Weights of a small GPT-style language model, trained from scratch on English Wikipedia: a variant of Adam for these matrices.
Each number is 128 + 32 x the weight over its row's rms, rounded and kept within 0 to 255. Layers, rows and columns count from 0. Numbers have three digits each. The size before them is the row's rms in percent of the matrix's.

# layer 2 attention query, 512x512, rms 0.00723, rows 170-195, columns 128-255
078:119072100153118151158108094146100111158143146170109113106202143147084120124138120164079132190157091136140084114073166208183159083158161161122157108086144155149106160110113162115169133167125092165105209176164141163133135192131128088128138129077085154117136083178143162103133109099140115202110113162108177192071127125165145147143169150119106168059168098144123133121164097120089152140182
085:171111108104109119077188145092165129167199117110116072131137120244111127138144131079214129113156103129156117187126137157080120149119124135178111116128104090116150094162090092146127130134145136172085104160154163173099178131094148195067088138110111097146138117101131110146113056083115145118169118135112095122128055076090115099071106095130122101140092187094124120075146161164145134137158
081:224108106103136127089176181090098151135149166132130161121075117179156181123132153107195203088167119122130108159154135117068161150168170137063187123133086068154161149101136106086123104175105176158076112110104168160131131142091194142097151093144150090096122112137133135108109182136123178149129136100128146112123067151114154090095141137102135150168143144083172039081128223171141121149158
076:218145076096107147133149079167172121126134151136147126129121132167126190092142109032166157120114105111163160105095129134160109134090122100155140160155106121111101165129126187136130071212130166075145161161126162159097158141125128142052107159080184074135046167106111140095111167172206116120193104125138130121148129145112105047134134095109215149132062156148179107092118157129169124117134
071:081093153148187108179117071134183160065127104127130156122126099126166090098202051177133103127127090110145139180197092118132111037124119114118145081121191131080092122116109162136140126101103115153121142147082109022106192096124161130119093121146065175161108139099146155155149146133080166163125184155094066122106140131155117160159160149171072104101134128094098110187175124088101195153139
073:037126095091157089178140146086127144111132129180078071131112092093095141126096140213160094180135149126111116109107127143112030090165084088189130101135108156149109171136104112153129162158132107112144144116133116080119102165145127090198135131117116139160153101178127167145176180138094173112088153112104159164109116109151085146156147139144122166101115120101126119123099136150130124089135
074:153162170118152141165215075111161173166160142117160092101134132169090123147091086105199151139128137174132143192161133102081143053109110076114101138133093131146160150111146139126149141110125125063150148143144089134096148128130120137107143161111098104117165111127102138154129138140133128151084171106111122139096135097134109146168148120168123132145155183135084122165074147040184159126155
075:094095133110091148182121091103106113117170082085137152105139162122083131088032145025157168144172083142097102070158140099175188137130086124170181149136071134155059137095128116135129131109129108128191088109138107155112123120144132116166149161150098160133127140073143106141115175099065178124161117173127106092156148112133161140162156185061153142070101152147173116089114105182128016138123
099:180132163131155168118138139144113115158106143139129130120103193093120118113139126088191163088115100143134122106124131151100144120090169134084122105150117121112113098095111130076095143122108175107101132099117155138146156140136119159086144130139162090122056180106160075092149163163205115161156147132106135085130097109138121054095141059098090159111134120128138134117149110138096154092119
108:115171111107118124137121099114139122116133085143123136121161065153133112151118125151083077218104129116135137108169111149156086103116048153141111140158146137159121112144130112210116130166118083163162146125135161111095133107166078122177125151096153160124166100095120213133133160113055144127083139141146090115098156117117137168172138155134094139137155141116144142128078115102136123057086
097:069090165151119107179089134126096180127119159139132139099154143048191076174105181167112175095191142136140128093119137158152137123122179120127153097149157089091107188100149202117147129104119106123079149144146064083133075174140133126144172160146079106136159147180177097070144098175172162074123149131116148097193145105073080087151144114121110158139159084168145088130160058153080164139144
073:206076121150120126124177161136145086135051123120120107153117151109149149077106158089127177076147168115137159189104117142087078132101149122149102168122140154172165130135148123101149100160129140172128092097097151165140120140088119198123076164175159102114094153120102090068157135102125130153213081083196151129154113131119106106106164103137106101074107105123128138142119172138164129130158
073:091129176076108140166163147189148123065146131139126160135103097132132084088114070110135132208044166094148125129096173128124120113098131145192129139145138148112058130101091148153129135065156125095149164117109107154098117108109179096160138184216089132102212128160112117172189159108123147160095134108101096077093134158061087109138170089076128125142083124165109178118125114092129073173168
075:166116137192154188152117181172116153110061141099132131099131109105108127136155064122115110141139156112131098154121123127149070184129128170153125141160087152065166139135142128158109121111090161229097163096131136100119159128111161103118158142121139101159137149109146128024126161145149116096145105091162172155110069134090042057068195061095134080122098145154103148139142136101108163109069
111:156072121115107167075142117128126148148176174133130137130140143174162128137169132030180127076142142132132139119100152143119085148102170117093164054121102097110139155106163207126148111122131165138119127147144110122096120105127130148098119116154107093112113108159141086133091121137165167095146103121111143124137103083104090062113099056105077125154107120173192134130109136109123123143129
086:207073099112118169085179153135154110165131162129050130091107159138176127163076167058169163075102152125191152154112208130109141151121141108120128170107135141146158139145132167066141080166117163123093127113107141155160132161132125161040116125140108063145061111117168076165128139101141135096119117133178132085096092112106136100133133082163163104095110132123210173146094134086169125132133
074:134155153142111167164113139111137095088088091090118111122172105133154153128156154060078110098157106182153111146113161128152129090103082115149121106145107113081140125130179142150136137113132125114153127095146120082088117142083180064088193198128178128170127157168193157109177145143085117203162058099142155116096154131168068086142123150082127156135094115148131151132129132127151116099127
084:174121151080130131066235147067100158176160124133133120130085153154082168087148136052154147044161122104134148153101096100099136132168131110112118126160104144113165119180096139132100098142149192108107095134102162159121111133076123138083136054161159090103136161133128078125142130139148135157167093081110163105129082158090173116078149106149167147092117156093170119063095176116166087178174
074:063100118156143096125137069138150103105083117153137040105108126043128100105108146206113073123071105141137149156169103113114166085094128103136179156127084127187099169144134156124152219117095095115100171092128137134139117102154169146145141153162187150107174177119133153125155126191105123168113157143121123115151160113129102128107169093161152168153145128173093112255123113092093158131131
114:111164146137140167149090107156123137166140134096101112131154194089125123157131122082177162074134106151121133069145106133140147110162180115081078126145141118128101125116144110146128127122106143098113118149127081104147098146115172165096132167188151080134100151138119063076134124155170134111153126135103151094134183147086129036113111091143103132121093142155159144174156120119126112123138
072:169163173078118132130160117147174079161152115109104169131152123107146151144170114145139128097129115156143147163170159157140168127122087128158081121168141172069114128150081139101137125114124126147116103128097111084104230158131130121111115145140125136095119056138117121120125164131132081143123125109117132095082115158138162150097096101134130157113085200136167137048065120148099130156141
112:195137118102095162090123108174142107124222105149125167140118091237120128146129139070148075161099120127137173168144183098155118157137086143102136125125125154099138145147154190158177125155174100180106126138132138150123146122150119108135104127095121114117163111132156243138116099146072126119070137147134128151084084090128148135164117115132129152129106089117168128119119134120176144102127
080:067126116131101074157097082149079107173042078120166110130130124045096121165109142217117124145131111099089107093157117164140150118134131104138181130120131072125149148118152066098060107125142109132082133114102108061089125114157151135212156138143179136090143087127124107150119102101121101131117108142121109156115169102147132139151132136129159117151138104134074133149164080134110161106143
081:125108112134164169064186163119136139126132097112156108147122191139137166112134126077140135052103094150112144086053153106071160137084159064076090121131042105111154065131129145085082136121126196090132082084124124111154132123080091145081185137148154104196075129091132066151061167163188142100186078159137150151124067147110154103154125069114122117175138118158155139121140162131150088161129
123:163150083116099122146124169144159140099083104128107123168128074177134152123150096171082114214119157134139122134162101140171087112132100160122138132123100122107158104153095122136140111143160111194142109135151195153125125129176097111155099104101156159129160095132093217162105109125096141146091136129165118179140127115172132178152148165121146163122135088124176129113132135069096111097135
072:163133099150191132146114130170120175101127163130132169079138149078136069153040120146069100166143152092082150180115124105202112127109135086092066150079122101152114168134156168058135175145160169138081196123146114116101173111143115152123097071170156156065169151143102134126089186148162086097096149121115137091131135160148117163135127139153089109080115079110122126130125124108117047108100
# layer 2 attention key, 512x512, rms 0.00734, rows 170-194, columns 128-255
084:101109111090073161158165066076111153122122086121136141149105127099077109125159115133120133155115160144101135113221118082126082167120126172114084137114096122141118118111121119080098170159116154165166093135148073089055108122068120138161081127102164105162163150094180087216141163174116119132089129081144130163125138142149085119123213054120127189122120112114136107061127144156068105115059
088:139104110136098092074123183130102050154102145119151098138178102156132181124061119105109124089132130147125135133099135108139178118171068101147163114115160146136169110120128119178149089096154124174116155085110151169140169140142178093107138145153084106102165083105111134123136118133072090116121190175113103106102058129125109136103098134138112143104153081124134137122099140114119187194155
089:101169181135141097078075159133139095135159177096126100142152104115158179088046143111118141124089161127119159148136132168115099156157137134169156107150149121109118134114090184136132162168166110098103090150050106187171122142152160147096101109158112127126104130088120165108107093082126159085232130148110128129078104125146135098077063133170161127136125190116124153112133105119112099125161
087:142177164140134095078072163144142093110165163166126144141133114142150141141099123135127103082130117144135146138057098090141131141122074140136131158149165114117128160125103087148191095109129135103111137141090141190182126137121136153151165143130074118095084089078129160115153119123111171155119087131078115133089090134109150175139089132162142123131168164155133155122133103145102174140151
082:155050089148110164093100070150151149122106057178062132136133080135125100174223156091166194153137104148146156103150164144155148114109104145118159128113076098169101121118099142183070059167111143110077151100108121116115162163130137111111093133162097172141140100119165098133100129152171092131123181137135152123113124150084108164107225124071088142152095089144128141152093082161112109088068
083:129107074127132084154210094170128146145127072184136134122097116118066115130136172111143112128132165148126147107137171142089104128126144128129100117122120115109118114119157154106046142138096187119152099123170130114062109065066142161115161081144213118147128109118134144170140131092128079170137132156114134154164102170192117120167174115044101111101132115060107095078162136120115110101028
081:139185175103086105135133134070044145091089145153110220129147115092128086141085180136115161123088162155123091083131095122168166152132080127135096147094143067110177087063083175060119095112100112187124145175118094193097143086175150096129096146141148112102139117193113112160110118162186135084170102166201120112060159103126096117121167172173136142116161125184159117123127148091096138137131
078:116054117153134090138115134120127129090095150115046098131108118165063164106161050098097101119126126132125137128146131208146071122153118071112172115096073130121124126133159142130179134168189146093095127161073110179135117096141122138158104130102159179149175145089137112091156140134167141087076098137059098157127137037134138131116115154121119138109104058098126185113140132144174157112157
077:148106109206070140108149104111115103129112095144146048133146113100117149106125140111124134104095110097096169145097122053077160109110189075099143176189099115132141045090139088085134100143153113090150098154211165079103119142094096112138154131169084092148142078064102109146148135125172155165066142112102129148086117166123136105092111022097176191138124104154143110127155075175135100101177
086:137136128112119151195165150125169120109177168139172155092104135169149036137193109122129146095149131124194170137132178145077088128100113153121170080131153081101138120170148201190069196111119114130056073104162136076138088100084125103165081111110153121117091146123156101129111122118126138152139159179112162092163138164090151143106110071146119132083104074118118099058099122103125196107154
093:124124131091117126095192076087154141114141108145136079108139127071116122085155141133156184154134184143088141157134146119103116161141176178070138165094123141092110163102128119082090141162111180087140098128119091054131060158073098072163101110121145106155126182122075084138124117140120092118126127130164085177144106216159144116161133140076129155105160102099101111142164150146094160063109
084:136174186111128150185094156141113124088143131139167105134172114166112194142116122141134124190056148124035139169127118163114138113106100100118168119174141144090210128095101111113166174115077124120088118171110180134109058093215136161123140131142107142132183088068115137151089069104157088115129145127059113177121108121092110137141133138199082103138130103096135127171117143174098147083127
085:112139082107109160248091132137106072158101116124112119152139094168083142122145170136122129157162165095121088135089136157135110158120100134119123099118064081132137128136114100099042134123060101133100136123099160133081219131195130142111116202152147131171136143126154096185129122138163139119113156101133148103127126139101132148140075122105114103144127127124145177138094149095206185103117
078:139145177176149110090163126092126079117097076150121124136116159109111136135156148157179135129125077092130152169128110139147189139127140110112107116145127109117103145147123076173100159115133147161133125103156124112144088130122164122121118137140122071139157158123126118136101086103170126103111109078070127190115076177073112170150110207073165137137130124085170127052128128177147164082108
112:087132139102080145164170087122060133111127126100143144057072185059137139100165169156153161182104164139123098115167119084116135178147149174109097140131091082157131094104151097113084110132098152074145110142116128088111075136107106103146153129169131157157132169132104104128102148155120091096128128086187138144133127159141121112164182183095117160076083099131066118080174134141072130140143
080:125167164165125106004111099141136129101116119081096133123166059126165170134156169112130107145089112143101157110135139129123143100104108142127096176083136184157071145070087159119132154118140131138238097146118129133174109080154084139113125100121078126150164081133145180136154109078108166159169056158119150130110097117087091104129115121161120158126122181112136171158161111159122130182186
087:114119110091129123106149118072146128128138156166140127105129148104119054152174054143126161140129147108110058131098090120100090125068089094136134123191051102162169150160139173070115129121120090092148112124162119109170127096201153122111065119146118110073107103095111118087114127158144134128109098128065116116156117108142131143107137138223172058133149155168124176088069140148150149057120
094:113131144123138067112100183139147134077104133098127136110132066166125210156096116134115082088154155155154167086097116174182095152062079127171119079104149135100191147109127143134182097132111142096125121177086177134174142139168206162118103122100135129121112078130094180085113130044112144177104101134062087091081121096113123102098070126156117139104117177166123208132108105130115119124130
089:115119140172093145157159143069166079129143051149101164072141163083122149112095068127109122190099166106086160158125110090069124162139203139103130142145090125130193099105187122152142137084133157147125107100132132082133083098083138131090172083113109098149163160133119129169125065132147124156109135129164098126140097142112133108113160163085134161160125165082171151103100190146108151104110
096:113124089106119163072147096109095126143085116150114100139137121124125132120142139165103172150109163165123125146172095125130108153179142171123114171177125165144097143061154082112124128130107202102183152127155108081131098127158072076171159159214126152195075143125097153159136145107106130118160104048141106127135114230164122168163178137096131132158120120089090130099127162055072109120140
085:113129118137086094160114095127106145104097121128164137158143101140112132118078149129110130114171098131236052106096165092104114174171094117137134091121137152169096118078090190182118076084153106131108127158121149145155126148191103187112129148104037135131087118150079158085076116132138178122087231158152138103122147149146152134132102131152158121110179094092127137129127154131114150191133
102:111087114158074169142150164166069128153104119076124149079105170085115122118164160109125156122157143162175106098110143152127174108105147123139095117173118089142201137106120124156117167068113168104116123102108083115157078155123138182098150112168129132124120143165151077188119104106165148058113109098178165146173098103187061094123099106109104121133164122134131156086096182122130105219118
078:099161125137075148150142168092157144139175123149078136075158143089106069160111113116114178130113143134115065163119161075101142177124164064105156158103157141171142059146142105158129161136136100070152180099183125105121128084108090106156057133139132091126171198099087110156111141178103163135143185167111106096158118127105116155119100146050148163112147063123119073100082105084120123121049
086:145178157145176158072138138127084085169181141149120140173152119165153182144085089163121105083099104133118073148086136088128135108100111080150124104130197147057118093177130142152156117154139105084212146121153179180147135086162182150140134111145167139079154096063076130102137113093117192097114103129119135135101153092157163155086094132160140175196150147149114103175090086123160170093129
119:205143130147150086139112111156130149143181149187122127154080103178166165172091085078200099115146106161130148137086175167140151139080128077145163079111143106110161146137106215093169142079127108163089130148123116153148164120109159147108102121086157134043150093058123106074159065167137170127116159152094172097137151073106122096109105087157148115148124133137179170138113120123185146104136